config.yaml
num_hidden_layers: 13
hidden_size: 128
num_attention_heads: 4
num_key_value_heads: 1
head_dim: 32
intermediate_size: 512
vocab_size: 2048
hidden_act: "quick_gelu"
norm: "rmsnorm"
norm_place: "pre"
norm_eps: 1e-06
positions: "rope"
rope_theta: 500000.0
rope_fraction: 1.0
qk_norm: false
attn_scale: 0.177
bias: "qkv"
tie_word_embeddings: true
parallel_block: false
init: "normal"
init_std_qkv: 0.0442
init_std_o: 0.0
init_std_up: 0.0442
init_std_down: 0.0
optimizer: "soap_variant"
learning_rate: 0.00543
beta1: 0.95
beta2: 0.95
weight_decay: 0.04
lr_head: 0.00809
max_grad_norm: 1.0
warmup_steps: 200
schedule: "wsd"
decay_fraction: 0.414
decay_shape: "exp"
final_lr_fraction: 0.0
batch_tokens: 32768
max_seq_len: 128
doc_mask: true
train_tokens: 183900000
max_steps: 5613
dataset: "wikipedia_en"
Each number is 128 + 32 x the weight over its row's rms, rounded and kept within 0 to 255. Layers, rows and columns count from 0. Numbers have three digits each. The size before them is the row's rms in percent of the matrix's.

# down: layer 8 MLP down (transposed), 512x128, rms 0.269, rows 251-350, columns 0-63
# up: layer 8 MLP up, 512x128, rms 0.256, rows 252-351, columns 0-63
down251 095:182125164054052132098132122081106085151116126112090141082133155152123146172182153144118136180122075154110117165105084118174124107179122076160140104195120106138155123127139155113130136162144100
up252 103:109152170114107093100168178137111132188105173091123149107102087155088120150117095124143104076123121113108150090136098175147173138128102116139109120129153145155063158129174098062089091138073135
down252 101:120086100150131135151075122115105137087140171075112122106160077111122088061092111187139115154139109120169128090108161159124105101139135210128145147162132114105119167170114073106146186122123163
up253 096:191131125123090117068149056119082150103116119118148147100146098133140103100082109136123144115139085157135139131062166167130214090052140129094088106083126123140118149190174133105106171084076094
down253 103:115138116111103110101136139124170100095107172060146198126101129151099125167147180139059134094139101070099150068136105124133141142168104111216066183134169107105124071117121114153155119140109169
up254 095:140133155186128086082195194116166092108126120101148149129140154111131090142127030113091169146100134161127120136094091097148100153147111107145144127096084118099131117153095143057128141162142184
down254 101:132064170077112164104212062090111164138128121091115139130051114140136089123144177066145127105166101171074214110113162176150119128146135146140186133153148137170146146084127115145103147127115145
up255 102:137138136130151135152099098176179111120109062109074147172141099136061124161097098066173173105189084079143151142119086110159144080162111127154146169163141097116147116105132152108135080107145185
down255 091:106071133141089164129123157116094092139199125079166109120104147135144183146122102126134138161110174128144134140074166161064163049089175104092136133150133126139143173128152175188112178064081122
up256 100:120103149154118096178137102169151140143127091088142174158081105137172148108128146121113118091082129094145184145099096101124114157190105168114135046142109151079133138169096079197132136116176189
down256 107:108162125114174138072142133185155088153140128211095096107085156142156079103160125129095109132141164136114171144099148099074113111109170146157164172166117112161053158113177107049122120065116090
up257 096:127079052114148151064099142145066113162121096162160154131088089104160148114136158103088090078121132094134143148068118085169138144150120212068132144102129160153106136100075089086150157122101107
down257 094:140088121100163156115092093128106105089057147134152177132138144119121120105184149150108069116170136144073126120130142108116107088147116085112144170134133157080080178092057179053106196129139120
up258 102:125166117130076119118145168141121103048160165118108127177153122104139125151185092106134148122113183119142160129151097107100109153082178081131099184112110155126139139165100149093161171102076182
down258 105:128116133104139094153156113181104135186159086164174147108103116185147116144126123157122140101124127112130118063124107153115106097150100168128157090174163156082086111101090153215111150129134070
up259 099:173113163135132124116170123159045107125120136116087049113153175140109126150157154108129133135162080126177147137148125156087136181124136087150100105132142141150148081165165120148066127107171111
down259 093:102104122118070159147130118114109135095165118162146110154134080130099145086148141090148112123116158087180117133137152100171056115130131182097128133134143153038131133114174158094135154112092102
up260 103:103102126133084087168136171103107146129136063120150166186156164144110158143105129117062068156134146117107079206163084179168135137153121123067217130111103120185086161106119153065138117105114077
down260 099:143089185123125109150131168081099133089054144155113173136109157178110080141087095080154159132129165135075102146144060152154087077146147114147072135089120119139078113147105109106151119087115121
up261 092:092130144140126149094051115114159132082112113128178116141112136160126162119154152169153105130101099114121169061158146150122092118150126194172155112110192201134126147103183144127130154077141159
down261 108:107062092176181133143160089084114120124137107136128139154125161140128138102229133130168148167097123151109116134152078093093152114096114103076147148162201109099098087145151094165125100107158120
up262 100:092073146081074118145088112137085084148114138121095120094116114111168103168124171122097124087147120076124150159118095137152157173113095072153098158155113143146137170127139124111136117123107144
down262 106:154097129075128129099184150100094141116111134150066156086081193108080074154136121167162171082087110145154182068098171150126170153152122158149174138139105156091059137139118100100084157097119099
up263 101:087184143114157120156217183120075051145119148146129133108089141167148151165188114055149123136169148119133090102106133126107156152169132143084112154121149117175123115098081169048113091080106127
down263 098:070143138177162121162090191162185116139142072168136115158078185105167151120177138181160131094165138134145058123146154160118143102167049078152083135063140130089062139169103161143137147043070136
up264 089:112187108163124170132113126161158150125137153163053159170132101188101100163084110094101128164184132113135114137102072153099143078095098154136076116131072141145097154080121131165155154144182129
down264 092:133171121131130051148088100120074078115142114124104150134116167101152165104137073118135178138128143132115094150114151115144129088190102103142131116086097094105156074146144121164108106162174154
up265 096:090070139098138105101109169145133154109108115125114150157154090091139082160118072161139166090135144174121119145141169142165101099099118141106088163140114117106130153101092116128143134138152095
down265 098:130103155130084094102058096111136150134207135108149086119178169133106134097143101110147131146105132114198086150106091130143143202144095121123133075130170133153129196142061148144118113164130156
up266 090:147073059137106184170181080147193137174086096133121144147113140128120164095124091140104086107068172119084110196146122102131134168178148178084138138184106123136105101150127149125170129113120129
down266 087:102175122063127058087095174137131210055108155199117086128091065099090142156116116142155134150154130111156139105172162161137125157130110109165110094140147154111146145100148168125105099165149126
up267 092:114121116111127134129150098103081165119185132124129134130175218103093135103141120074200185158131122141107149127077120150126092108166127098110132175161137144129150158146144128103148122113181136
down267 092:107111143080119155132111178165148131136062146127118100135163130122173108089116145112115088177134106157117048123137153090144130167146142144160091173079075128092163101092101176188082154108151156
up268 097:126154142075094124109154073167120118068137138076174120132119118112124139116123109125131120104122153095185104082113170140095099114120137120082100183093155109112177067167172190156165148077171169
down268 103:157127124175118144107129083106114095131095164105165143166122098115144183123166125118176155066115119115098098129144106113128160087108129119157095193136088122082105107112045041119077095157128101
up269 095:128154166120101085171114125191015080123140064067151124138172071115095148127155078124139141096100071114119154124159126174087118113189107164143131183111137150123125182115124156128170081129112124
down269 089:052130093138118133124081105111221141124151174178109063170146159154120129127140200124072100126140171106137084157109155109093120080139115074155107113132082080140108136165151175152125099134093138
up270 104:128139162145142100212083129109136131137133111125127105154119140127122140107124185114187107181190134128112158130155161121132128109112166115148126162118172120133119091208112167092162082155065116
down270 108:114154133105141165146120121138106141141182124136112184178085144118151176120092210076138099073161138166107160159111156161107127114132104126120140124146140150140164203150157114138101106149137121
up271 099:112152183122132149111182110146152109124090160158119164198131115148153173135101134090118201059114098119063151149145160140185214112158128180140110105083075162118092099101180151114196127070101174
down271 106:131146147135106108196108140135121123168148065104152109126136137103141122108141167091188114142189077142162097150143112144120101157120110132113109159122172090154149103167082065144131131129155127
up272 096:123087175102120159086155126158117141140127122128128181140097139142113084112098141133129132107108141159101171112136177166150110107155101153128118153221164152139112106110126135157130141182075098
down272 104:103057067042031142112093108124154127190141120083114112150104150193098168132152074134117122113201138087105137156164143123156152099166118150112150150121061195141098077147155128101145072125071113
up273 096:091154119168110104118161119143067124149195164137072099173116133071122171113165084105162085149114115134183068187146195140120092174122118065136107050182155097129156123114135105143091145188152092
down273 099:136161133112103103157117169116094113147113116088115108141158109131145144146144140085093137131142160123168159197090149125178145158081102119123117161165163148095169039072104172145119163084165092
up274 096:145072118141101111103208167150167089133140136117154119092169089138151161134101048095146145166125179123076129149104114151094164140145134139116151175124104161133114130146107167089192134135166096
down274 086:114111113134149183140116151080157138143147130152101140127064140125087136104105141064121104103114088121157125100117119164142109069177089118096125127114158149112138101127151090111144122145082182
up275 096:159153135176218141107100150163136108082125089093144128093124129069135141150147135148088172071146171103141159070142149174165125183146108133127118119109150213111158066129092120135132135132095137
down275 094:099149044154076155178081127134177086163078147152116113179109143167092136078087154157175132123145065146179089117108151171127065163113158124120121118049118107144127084168162161123089143170130102
up276 093:130183121117096099009135147081124159125117138145110190190137072140091195173122155137108134095143160098177067163080102097119162153117064141137162106108168116125063165163182097165144110147127125
down276 096:175074171156104202088093089168092114084110150158122093093148147122105155086112132058139200140118185113110154092122114094144086176146168152142130093147085109132116178064141138119164117134119130
up277 101:138099098073111107113077101065113103142056081165121148155111116127145109094160157131162096122167168125177143143154143104163118118063094125030152053184110140161146149183148145131097111155144109
down277 103:111110138063188081175162062071112089170109096146124121131125150125090165088148113081105145105107152141137091156111101097075082122122098107190152133124101155158105080116131196128112157122171112
up278 123:105081138193118112127210064137082098110114075128134123125126106175163106162176111212138153121115112064154095103145110202186157068015169084150130116143066141129105103112057131124164104133148146
down278 133:154090102144087116141095104170142110087129082091115113177143151111172131146153135215127142122141115114116106059132144157136139021105165118101152113125134127147119095102066134059139103101134128
up279 098:061134138160120094171157142164129123138090125079084143129173125174146155112077049189026111071095132124142121110113139096114111120171102136145081131191097122115096160060085142150149122136116140
down279 099:165085098115147162085145177147091131106142165158150123114075111095135114163132160158193176186089153114183148131126157136148120194110132147174135144120159101109127074158193144163117115090105146
up280 097:112135074150160122138143154110113083095168182132166117130084173167097151122140143158173123163115096093189097155133085159122191112120096171149084085111193088140156141126138168101140114159169124
down280 097:173134120154066134141068069159153155142087055109090191163131109103126065120110131160085133081136193191046131096167129129124122133142163086160145130159162135062157084121154111104106137143124114
up281 102:057152124142122079186052094138155119084145157148144071101172162162149116146154098095098144169131161145119056086165094117150135068089106168117129103174154161154149132154101095139096070161121141
down281 100:148141207153094127082091132115139116119099077155101153112102102104080153133142163065101108190114134133134122152126190099158133189046093131118096175142129102111145072150121094134143122152092119
up282 108:130121144137077141148189062143142146127117122146078193105147177121175112100046140146125172127165134169125137120133104111202155081136116150118083103172091121174108172086169160115121154162142121
down282 105:096209123096181109046122116182088140161106112128091116140113152127128128156136043137168078106132119128189107151146118184116124105105154172173131106078137130128147071136143110159122172131161172
up283 105:131161082210107122111148105110099139144141087169121137144116178160156213093147156125163089115145111165134171146127140147140163086097151156100086175094105135134129095128171142144120145126076138
down283 094:105117117076152120116151155154056153104151112114143122199106138163088094151116133189158095159106133136137124105144045147111131165146166114106157087109168156117150160143159182123117093158191086
up284 098:122114133078145133167145059118077225124109132154127106165068126146162128115144138141158135101128146154123166102104170137070098163146140162121146116069102167141141100093135159182137166107093125
down284 100:103109108130129131178117123074189177148120113148143028141169121140157176154095140158087149115134181144110229166161118170117107118153053085118116137107101124126081163107170148107182119123134092
up285 098:134182086154123116183167075146182115111157082190133084170194120098149157141192065103158110124093124130155114082122102156212118157172130085164118092111179124167111076090118124088134142125118185
down285 105:128155128112134122065119159097097138097135192078158205138123171126079122107116128089125092125134115103104205123110164103167133087126139138130156112125140067180198135185157145103073152132086138
up286 098:088110118060131159121100135119126152123137135159091142180171099088054129138132119182140091082131135144150096157120151209108111132071116091055117165123183119136125129161207113076142062168083131
down286 100:154108112174095115123114159119128112093107171154180131087163144137098142208156161145186110097130154133113202168109086113126095110090143155133094115124191156100091129132106188142174135136085136
up287 094:160150090113159135171067110130154095112121157133105150098160126077086129072083173065157121192070135101149089156113119116129119102066145156194135200139149160153133077139200118115135155100103158
down287 088:098144079138117142153117165131149119119140102154167127193167063104114105142109107129140085115123131148139149104094130097177155108169132087145096084131100169152171045110127110119142152109103109
up288 096:116146096192063145174100125117116140138158149109089103165122151125102149122076052129128163129138107147036139110099139100172073151113138078074122113161096158189059146139136137127129137136132108
down288 094:145056139150124135132144135117106057091104113156159133119137125128117083201144106151113132126148113086054159196142105163095110171116159101070127124115117192132162062103101112154120127240135153
up289 098:064147149072128113139110112149143144179135068156133107133121095135132051077226091104098129165163083144158134141089074153145123168125078136086178120149118092139155138123059087158128141085102137
down289 092:192099104171076166126160161125095114065175134126124120159096121126110124139132132116198094158087160152153118130164186130165101125073194176125140143116154134105130159139125118158170116097137103
up290 108:122095130117044130093137075128140127141127110131110201090166106147164090129110101098101152158211172154089075128075110118169114109183133189161109159063149107131141123127079202127147083134125092
down290 100:136148157128179138165077122117115099133149124136133141118123108130126130115147118059174096124148129116146130123135080147104119064110143169141092063174090109161165094119161140104072095132062187
up291 094:109146080137150171083120157156176108120089148164175116090169149169091123160106103158137162151139144127161089141148079128094159193154138121083124137161102107088116163140114202073146142056087164
down291 096:165153125135138074159180135124114137070125032132075159152138135080133158074172152154138136118148141136149113108133157134092139076124087102139082138151062135058114147149100097068105176152125128
up292 105:147155047150149153119073157176116139116100115097107084105095110191101160127211111138076111089159111084123125136082133123076135141158190134110106141131153148225100133112130173167170099078138126
down292 106:164133135097137122112175169138116148208151132104147105139166123121143110119092129092127129125189102132191187119152107096186126135101105074095153072156126127110131132143102130110156075094140109
up293 108:120101142094122129098121147078116111134122179083113165119134090107137131172094153089067107098130190118141133103062121135083144127101122137109134137152162227192085128156172113149207136156209187
down293 114:072137122123079138072081104127078138139155115083125113197158090149106093057136180108092098160129160146135169155107139134136140101101020152113123195089121180088120186123192113106206143137100123
up294 102:149138157171098115129109123070099074159112145160096138136103104173145133159144165135153109096111166078139090124127128129139124166123152143135125120120103190196167171069124119130125048084186099
down294 107:131171138111126136099084082137165117161142124064106102146096069113184178174142183168118156143134064091142100136160175104129111096079127150136111076092070174084147134140140127069113103137163140
up295 097:096140170049165150143167144102113111103136184101140143116098073135109117098163169131082126125045191114160143157189111141204134094082139158126064140092073134119106140174124153101132097140099142
down295 103:124146113110137133128152128115136086101114156194119163149151139183115101135151134184166125138064123108130182094166143118158046137126177100181155070165146148133152119111129103157123143179118100
up296 099:115147091114203062134133114074103154137078085142166120084153101152064182161162134064079125156122084099123148161159133123102157095100165113123130094136123129114128143166141118127210149126151135
down296 101:113095130096096218151126187119080109095125148108139129134111135118195126124084099143152188124152150119125204077098118124120141176094173148148117127085085172112099080104073160115127139135119153
up297 105:123169131122197101127204093080203109131145134187145116027058149151139195136109105138204156102189128113152100092113134111138195120142120125118158149117131171095128122107088130159129101125115106
down297 102:117072176076161150114148090130172113126211128083101146226093139123127107146169153107132098116099095145172240146161084157181122091058098149199116138125139162178115076116095095123120166165129132
up298 101:103133190161146090116071138130096169155171152141127144078137128091133135115108115047169145110167177065093105143069149093095122092137113098084073099077080115178147127100066061121113123112138138
down298 110:127140141102162185116141124128108152126154102100134071103174150150082092125136095112126139139105050187129104164195143078145166155105145178132121111097134119104083147099161133157084126160077145
up299 095:068105101080152112062107113148130142141120121101110209150157127206137181108194073169127109097169102094124106181076109098119137114157183101145172151153165125137177113070113133108127129109183161
down299 097:185144136073124108120141094092105133130130111168167112103073205136119107115089144146159130127121064101145146035167130120162111129136097125087163116120088140104126117207085091171042130142126077
up300 098:137119100155170085109074170085149110110099138137105128189093098150183085209084179064183107118097106121147133143135109129167085061149143101122110116117129155134113131190146130169176194115148133
down300 096:173081151169127112126064122148167082102075105147076160155090149112129119201183107062150121099086149164131175191101091116118151086131108125128091117193131082181114127156138113153128166128123152
up301 098:144130152095062102118142155106146147138116092087100107101122120113124188113114149159143081125148183143112097123139109080143097083136184116125107139073095127149147194091084151135163120240124143
down301 103:069113131122135154143148130144123139086143184112122145127143152156177079111158102108116140092117170139159095116117086135121138165143159110103154168104158157110111167085154099065167143103070130
up302 101:123177122137125089177118096121124029104166061160116062141140119127137141192162105126102168119115127107157127159211122133110094144152113080069162093106141120117107133082136160156149123116100133
down302 095:163072146084131128130196168131169134079136148141147167182195120120101169151145104083123093136099136113104148098065104132146141089104194146171122184130135170122208137125091154124157127117109107
up303 096:117159129153196134173132101147137170128112133179119106130143123088130060123172141144141119121150177131124083155132151132160120103082136096073134156064167108100091125159125120086164124087187126
down303 100:100155146157090148206112115183142154147097158126136141063098155185153104160128134089151071113140136101141160110134170174115148146178124136177137143143163114102163120131180097107139065140099117
up304 105:149149083111192155101151123138136170141140166137109155195082142168095139143133170109103121084138140167142093127140089130127081166122166077151100094124151205102180106117103147152144126122152170
down304 105:079122149149090104104129195118097135091154191128122104129129110127137091115138088122136147194092132137110110163121135145133195083084159134131100126151086127108101105095174131158122070182080102
up305 094:127134180140073148112119079153152125045175084100105143111076135123134086086141151138113089141147144063142087082142124110188116137180121187141133124123106144135128152180117143100215125127154143
down305 106:112134074206128136182127116075165134118142190128163146137101151116127125162145125097160138084133143077153118136127071138105164110083184100146136123133159114108128120085182100155113112145130140
up306 095:099103124171126116044093169154096102104153113144124132091071116187139133084097143145110127120140173151054125131115098132161122167125102043145084135101124098131175097136096183102138155107116162
down306 098:183150124150070128155193147146162131140105186074109132123153143148078144150176155140098071073108099173115170113159152151120133080148161166118125081143120097105114103134185145174077122090135163
up307 098:166103131108123156100147160195113128087186099127073149149060125099132125086135187168096169119114102095127078137124148080143165120076165125141158182093164160050140110135191120119162110075131129
down307 110:152127130128117156112177098137155175146136080068140125134082156131134226136084175148110145108099066193056115122086116097132134162151204074145110145122111119114136190174149108161143153135134152
up308 099:119079132174101156173142111175157111094135047133115187130113065112133119150137105162106182088129085046140068069175123130127129149096107117167139149146119130127103098147105099107171115129180169
down308 094:133181076123114098109223079121075134104121151124116090167115172153118136160164143156165130120147199168071133069104168072155151000099177103107135109127149138082154123094110117111108081151127114
up309 094:111118093182140110090081137100143135118100094152127143044081140113155181147155080172087102139122132178183074149124100101089122179143129172081087119157120163142151128138141163118171166185114183
down309 106:138105144130115165114109132160140129113073090121136083146080144125109086102167166143136108074089130124130154117109132098193129099119127149102073167138086100062075128145133084145149171119076162
up310 102:068115127154144145108100110157125136086122159185073137120177130082110126130161139130097157092174098075138095189160140122130148100157129150118116091124149155166059087101086143100124116127164132
down310 099:116153101069058170180159083083081168154107129148105108129080070109125121074102156117098137124160136197202201111134098115151092182174121126151119124145095119152080146169129114106064152141101157
up311 105:100119082125086129137123115149139151121101156176141038078077182095155167119135058174163141144111118074151077117143174132135127113114156137132088198165160124154129154068108106162159141132136162
down311 099:098180187131139106119057092107151116105145131101090087127136112156107090156109180135190153159128146097125137091132199138102099122103107106156190081114114140136132123150055140182086154061104112
up312 105:122158140113115060096127115175117102110163151137174133097130068093156121066119148117175108136121171115173087149168118126165132108102105047135091171121112163139128172163121179167162134126138153
down312 095:138098148096138126124116120177145105146029113119134109144151175165073138143071093115100104099135110174125171156105100119093117112140164139155141090107068168127157104166125128068073113082155128
up313 107:149115113124109163159110126122114175145096149113148104103152082136137065164192140140179140079089165134158109137137128115232114139158138097146170114099054118146147157110170178115152132146181129
down313 097:096114155120137103066139134172113119143109109096079124114115144183105125063106116169139127183153131178072118105106126138087174153153102138060144114165158101132092140095086097099115097143070096
up314 093:164141189215177125097167133089172195138135144138111135119105136126113089123111084152107125139109064143135092101071089106131098070162115137160176145150145108201108138121143099089205090193151133
down314 102:106148093075148180118140100087076082115119103107112108158138160146097225139127151159092071133107174134177095170202095160109123124135126110119082094119173123042108130162102139099111167101101136
up315 106:111150095155103161114120088072091131116172175147113085140129163190121088146107110153109114107087162084142127156142174094162108140180156139167141072117142170144055126108154128176123161118113100
down315 103:098082168084134156103113140061114143150162134154115108072114136154138107153134162106143173172150097104158092146149099210141148094170087124130136128104103112114144165115145173176117174091081104
up316 103:128150159154139138169067139115155150108164134122067174109143101146127084097140116110157112131144131148135098156133065081100151053115126097201077091153122111138053100194152127141136163170135158
down316 105:150088104111124075116156132173133100109097134143163181114090155130135129150133116094168109125131174125093116142121126096110166152093109152120094123146157059176171156097091173169060155106076099
up317 096:132082083081167140141163157147116114063106128106133110098103131168063088124131104154102129096095140126107140121123116137167166086178115106165095107128134116190145118091164160099120132117077163
down317 092:076118114134137162118132160114088115101141088148124129117105141101135176177112143099109127150130082133084154163118147116090144099135130089095182094135104171148111115080166110126143150120128144
up318 101:150139169101153113145130145139154174107142068121095134128198137141124115149111154138121100096081075120123139139159105090109145121174176097156163147116074130056111151127071126192208126151115130
down318 106:141159118137123130140117107111087134144127168142105140035120109093155091149162107091167073071191136086133133118167149132170101139142102093117128098108089098149115086126156092167106171095139127
up319 104:194163091174084104125116086146125114111114088135163157145107117122108156088158069161122141132106123069088109156111141063154176097186129174114142146135143110155102119102168092184171135135126125
down319 112:139102127173138120129069150135202134148120138142117152131075119134121147113151125120141132185081204107204127100132238176129111175171108141167116094150146113120074149108114146109099081037132188
up320 101:127133129132082078111121105125143206073169038129174047126176134159131072131103096147171111180107135105128111162203177101120120112092161162094120102097111111155097131136119070124178081120170097
down320 090:092141174134168115111189154169065047170059147142036156171156096151167131145154089131163162121110167128143146094074083109133167160164096075096135090162153089098162152114119144125058134152083126
up321 103:153125152112107157127138121115151099166143136188079143124098153131125148134167118163175161093180125110121059089151090116148072120089112092112139121130100126118164177167123174157116085185068137
down321 091:182120150127138136149167093076098168128112123125151077144115202142152119160158085123121154143147111117126150215108148179125129057202118208140119145083149165111153113111124055148151095102146131
up322 093:099185190081126101120114113105119092120194195147110124143101157102144118136180177067139135166089095189133128093157157122168081109125125059126123089107157130150104141175119143083120135084057119
down322 096:152179151096120111136080145161119174152070171166089154125140125112103119163081090125130158105178121095178157057152185145161110158110178166122131154106129102142116055158084124079131162111124120
up323 095:167146098159150154125114124093127108118102159117167142182111159111177133130088044157068129116145117090160059052124147164145103197167091169131090115114058089154146105145139143161098088138065074
down323 100:100101106132154111138084099112129146181127140105145086164095153157106157137097105102098153147137140141121134095162127084108103099117048139167181066135154136109093183188129052085075135180135148
up324 104:195165123113088143090146126130120102127076106129138124153149118094132159162140068151085105093121128108120167130059108153231066137102149133105115136153183118109139161132098162127171146132120101
down324 102:137162161193141079089148140108148130120065190115150091151147110122105156073163175150091124076144106093132148145147111138125105102133094120104169143127111106106070169122145109142081068152139122
up325 093:105077148211073125123144077176180083126121164155121117161133085156172125095122121165158097161143115114104205159147177143198125109170125116110099108162068144106163158122068144113121188080079114
down325 081:104129140100111126137154153077103121153180155081181118167138084166079135154167179121111159133106132140165188186092143136071126089104122145108144152108157131145155124081105059074099118147134155
up326 097:124105149126083208133116166154084163128150106149148163088096139107105111232106166156144139106103155055183100145146151121129181089143108199181136090170117091137147086155103140125133171152135167
down326 093:122130103122130139121151130123131159082120185156136126089118182101136135156143158114101103155072145098079149132119160141099128000095069104098114123122135152145099118071136149159115123136100097
up327 101:126119176158138054148175103178058142120129105125093138101152124145144119108156125112110124163127149116070116131129171128137055152117085092110094115132106119147130141131159116130127173081084135
down327 094:144110124124130180140130088143093141180093156153141178143200089070125097111101083134161129159154142122181076135129184148118113133209180135097164132092166153158080162103094176159166121085104134
up328 096:146106128158184154234146197140174102145086122167174088113149184147109094128119145128187110143094058139139110141169104132117114085122106172088168105152091127131099168131103105102108143125129088
down328 092:120134122121131118106173072144087085143162130156108084173139095136126126119124174102105137122136189069157135065109089177102140145156159116158100116099104175091125148110150142113143121212090082
up329 094:163154107114144058121162183076127144085117120099141134057158144143104071150176119137110104136072118176164101127099158135057104123081074180139120085095109135132166150083159137119204142131120070
down329 094:167104080165177142082156128140109147124198099140089159128154104170130132159060133177093157105157126142102169159136077122123142148143172096068106107099154124173131137095171149127085176099139194
up330 097:129120092183133154117140154095068139066186102133128171124092106122106110139111149145097211151147131191166103129170198109075116108114161124144136136092102145103098148073103171160130153146203146
down330 097:139150143209137165133112148113133112106145188101095140114135120111067092122130127179131159157176086137170140082111193122131121051166161150126108115110124163120134114094130130143105186166191101
up331 100:111124111112139065122129152161140162097190099143095113168114126088101117139133146119156175133124130102114125122160080177081105113121117133176097070138092093128083143120135189110146195215068101
down331 084:179161129169129189143128179156197120181082146102148080149145090156118123168110139127131100168148097154096122078137150136135119079099164113096121169083119133044122099092133115119103109103108138
up332 098:129117175031087127151112197125124134158118130088173208072171149082168127132142128083140133065074105133106151113154178203088157114070091161150156130115116110117158149159131150111143152094149155
down332 092:187152059158108141100125106115140103074105231163118067132100169103156122139077107124175118095185184154120175135037171109144067099112115159137085115125177096132122136162131152123067072156101133
up333 098:117150107135123081068149150106118126161167148123113135141119140164178143108158130095141100129141111219146108093139098083063074177165156146160136123117147164146132130143124100133118122149114080
down333 098:096099089096045070137202134100132096168110141163111144086156137169101146129153131113091118158107139140157115118140114149133119120121088182144120160112130148024184154123141077130106156114093129
up334 099:086109154117110168159127106163115171158120135108154109083147141108082133197105104122142149102075148110127115122179139154085100217102185169061092128153121143146148071136147091167106123117125122
down334 098:054106138150141163143134125188152142126144184102202105134122134141139135136180101133161129099133117111108092138162082073101146083135098116162142066155132134110113151053139142144140114086129146
up335 099:112177081155155177191109075134170167131087118087117152115041117147131125151090100188137092117123187112201080128115140123147115138131168106179160142123112170063160141160137118114100119132151110
down335 095:136047167129091139126095117141142116178098169106089107152155101105196099079157103081140115114159109114140191120119184107139130025179102175085153107109112135098167119126135121091170106125142211
up336 108:107084134118158119139083101101086166120132134168115098109134107183105056148134114146117164209154091176147079150104136107073093131124080149109150123130170162114176153120107155132120194116175086
down336 111:145083121185106104121095134152165169098082114116086087145123129110088147143117083074088140151106139070089122089111070111171140122081124080091157136140146149104182154115127155146105159148142094
up337 095:085156104092072098117131149106131115135180125093104107124173101120138132178123172110116156075131070151144155149122106136077099083071137134091140186099072112133167164109169101192198105147133127
down337 090:136078107146155100131120120099153140150106159151133140104117192153142159147162133156121141188162151147127109135090125083142139123129129154110146135143160119122115126102163159076086146111165221
up338 106:115146118138171125127103127136084146109062087093128139063157083187097091108120167134163098118146094119164188114170094157132101094205162195116085106125127166197154141104126074135205170072149131
down338 113:175163186109076139080151147114112146154119061114127141085100145167170168082129135103192127112194158155166153079182098153093120102136178109107159147137097151098120167107116107124160124140140156
up339 097:078169138126197086128188105174145115132124205082117117092066121173131124137179084126186087126133136121135187152136119117135110144136117141092146213153117100157094107103156162121118093139122136
down339 099:160043147083081115080133120137122145117074138137109117127124138085098096145114100096103088134114164087167056196160089189095159100147158098090101124125082163120108133118092102078121092132132143
up340 092:146155160111134086103138115099153108064129164145116103150161141117116105155070135089182119087115102100133086122156144173140135128133126162175138126124101147190104140109139136178136143102172166
down340 096:148118088095151142120120109100068175124085136088109117180101125157101095109160117102133135153124185183126197171182065147129160153124151117062130206111135162100118114149128136098152139102102148
up341 102:109144091129157141102140109127150143108177202100136153124110148041154112142130175090156068134174135043195131121135100168126117135125209122114188129164143125181119134153168141134120159044122107
down341 098:121125157091163114073167192084095131132110084156148132106127174162149119127146146098095101120117183074140172095172082099115125113150137128101161127078179106157173134151104106142089108155111154
up342 092:095080126155182124142140109147129141114109177171119081150129063148139152138128171078133060123136121140138126131142089148124094111154145185088152121121118145142112107082156134107113081116148111
down342 097:151121174139157108139118114177085123121104089139126141192088117162119151148123122086089132129105150124121075149105081083185115104152117058163093154098097094123117125133124141100135134145129137
up343 108:108150130170132108146104138175115148089128091080171102143098173187156168149194087100095138170185111133145116097124122111173134123085108112121159130152123178152174095089129146103113144160120087
down343 105:191093161149100140110115136156127060124105124150102150120149091091151084123179194143115111148151131139097138122102163136155156141133183140116130103181133083126073095105164178145127190136071189
up344 104:108134149100164199185091150126091094082109143171101136128124097143106136170109161195169127088130101074111125126129134150132158127168188117131115138082128080124102111112162156119172141131140157
down344 093:156120174159092117125182107117091110089165120149117080132091163151158157114117144129162164169143159120160069161137159119040116178083134091124128121189139093124149119160113078139148157157137067
up345 097:097160113181077192139076087055119098067151075147081106126185119179114123130117092099124096086116089072115080073149124143169168162149136183117161097100131142102090199114153152149094090157163107
down345 099:116085127109077112154128166109084145082111131209122066131148140133161136168156102136165121140140095102131075102112130136133134130106132199089144092134104113144149172081185079107095147167126121
up346 099:154085160155148066164153160201153145194122098082102134150081088131116129119107134176131147143096129096119122202112151148106211116185117106125112153165179134106089127103117163113127107090111068
down346 108:119093119141126137123171111110111146089141143117174113119167170119118181099142106098098171079157107115166115084131086093105112173113111125075161095118118153116100110180153050121051132197165065
up347 100:128115063132129112168171126099158054097131138136146157144116137141080159131133108130074133110132103141109104139171135102125107112028189121094109126165203113106115112139115102146155128070160138
down347 100:118166110163150124096140126155115130122149120138071200114088088132088195096088099134124095095151117126078076179127119046084131192086129108114142122167138080120130151120135181091097106195101116
up348 105:135175132154116094095141082146085170078073103150171136075113170099154135147089163123062158124133151097109105185150123147092121103089103126125095152070117151106137150164172094116142121102159195
down348 099:098136164089135138189156137111107102198185147088091157141156090159064166123177119107147102099123114139176160102135152145142141183151172163127137100083157124166165131119106134170141125071157083
up349 105:140191142087110132106181145109054125117118140130172090100104156137117132174056168146148108145188172118061129095170146146134106173071155082104100120169123158147153140092135151071129174135075158
down349 116:177129116152172120184084160174104103055143134158127085166101114169184182079177120088133145142073180137106086087148094138152129166084154128095112137129161126110142149133093195099132128125110162
up350 092:149152171119121094128165125166144118072194158131070146111130107178142110122181122158145181130175126107075130108129160130101041179125118120137108094142142112112141129146133114112107148110088103
down350 090:104141142092077203111131121097120132168018109100161089091129122121103161157139141078141088097117138104131111154128147103156208132135143160148163158103136060144138096143102118100138141124163162
up351 106:141124122104063093119173090190130095130155108103129150144121161103218117092126153110157090147100168077105129097142116144132176137084149176161129052042142110129141131121144148108083122092130148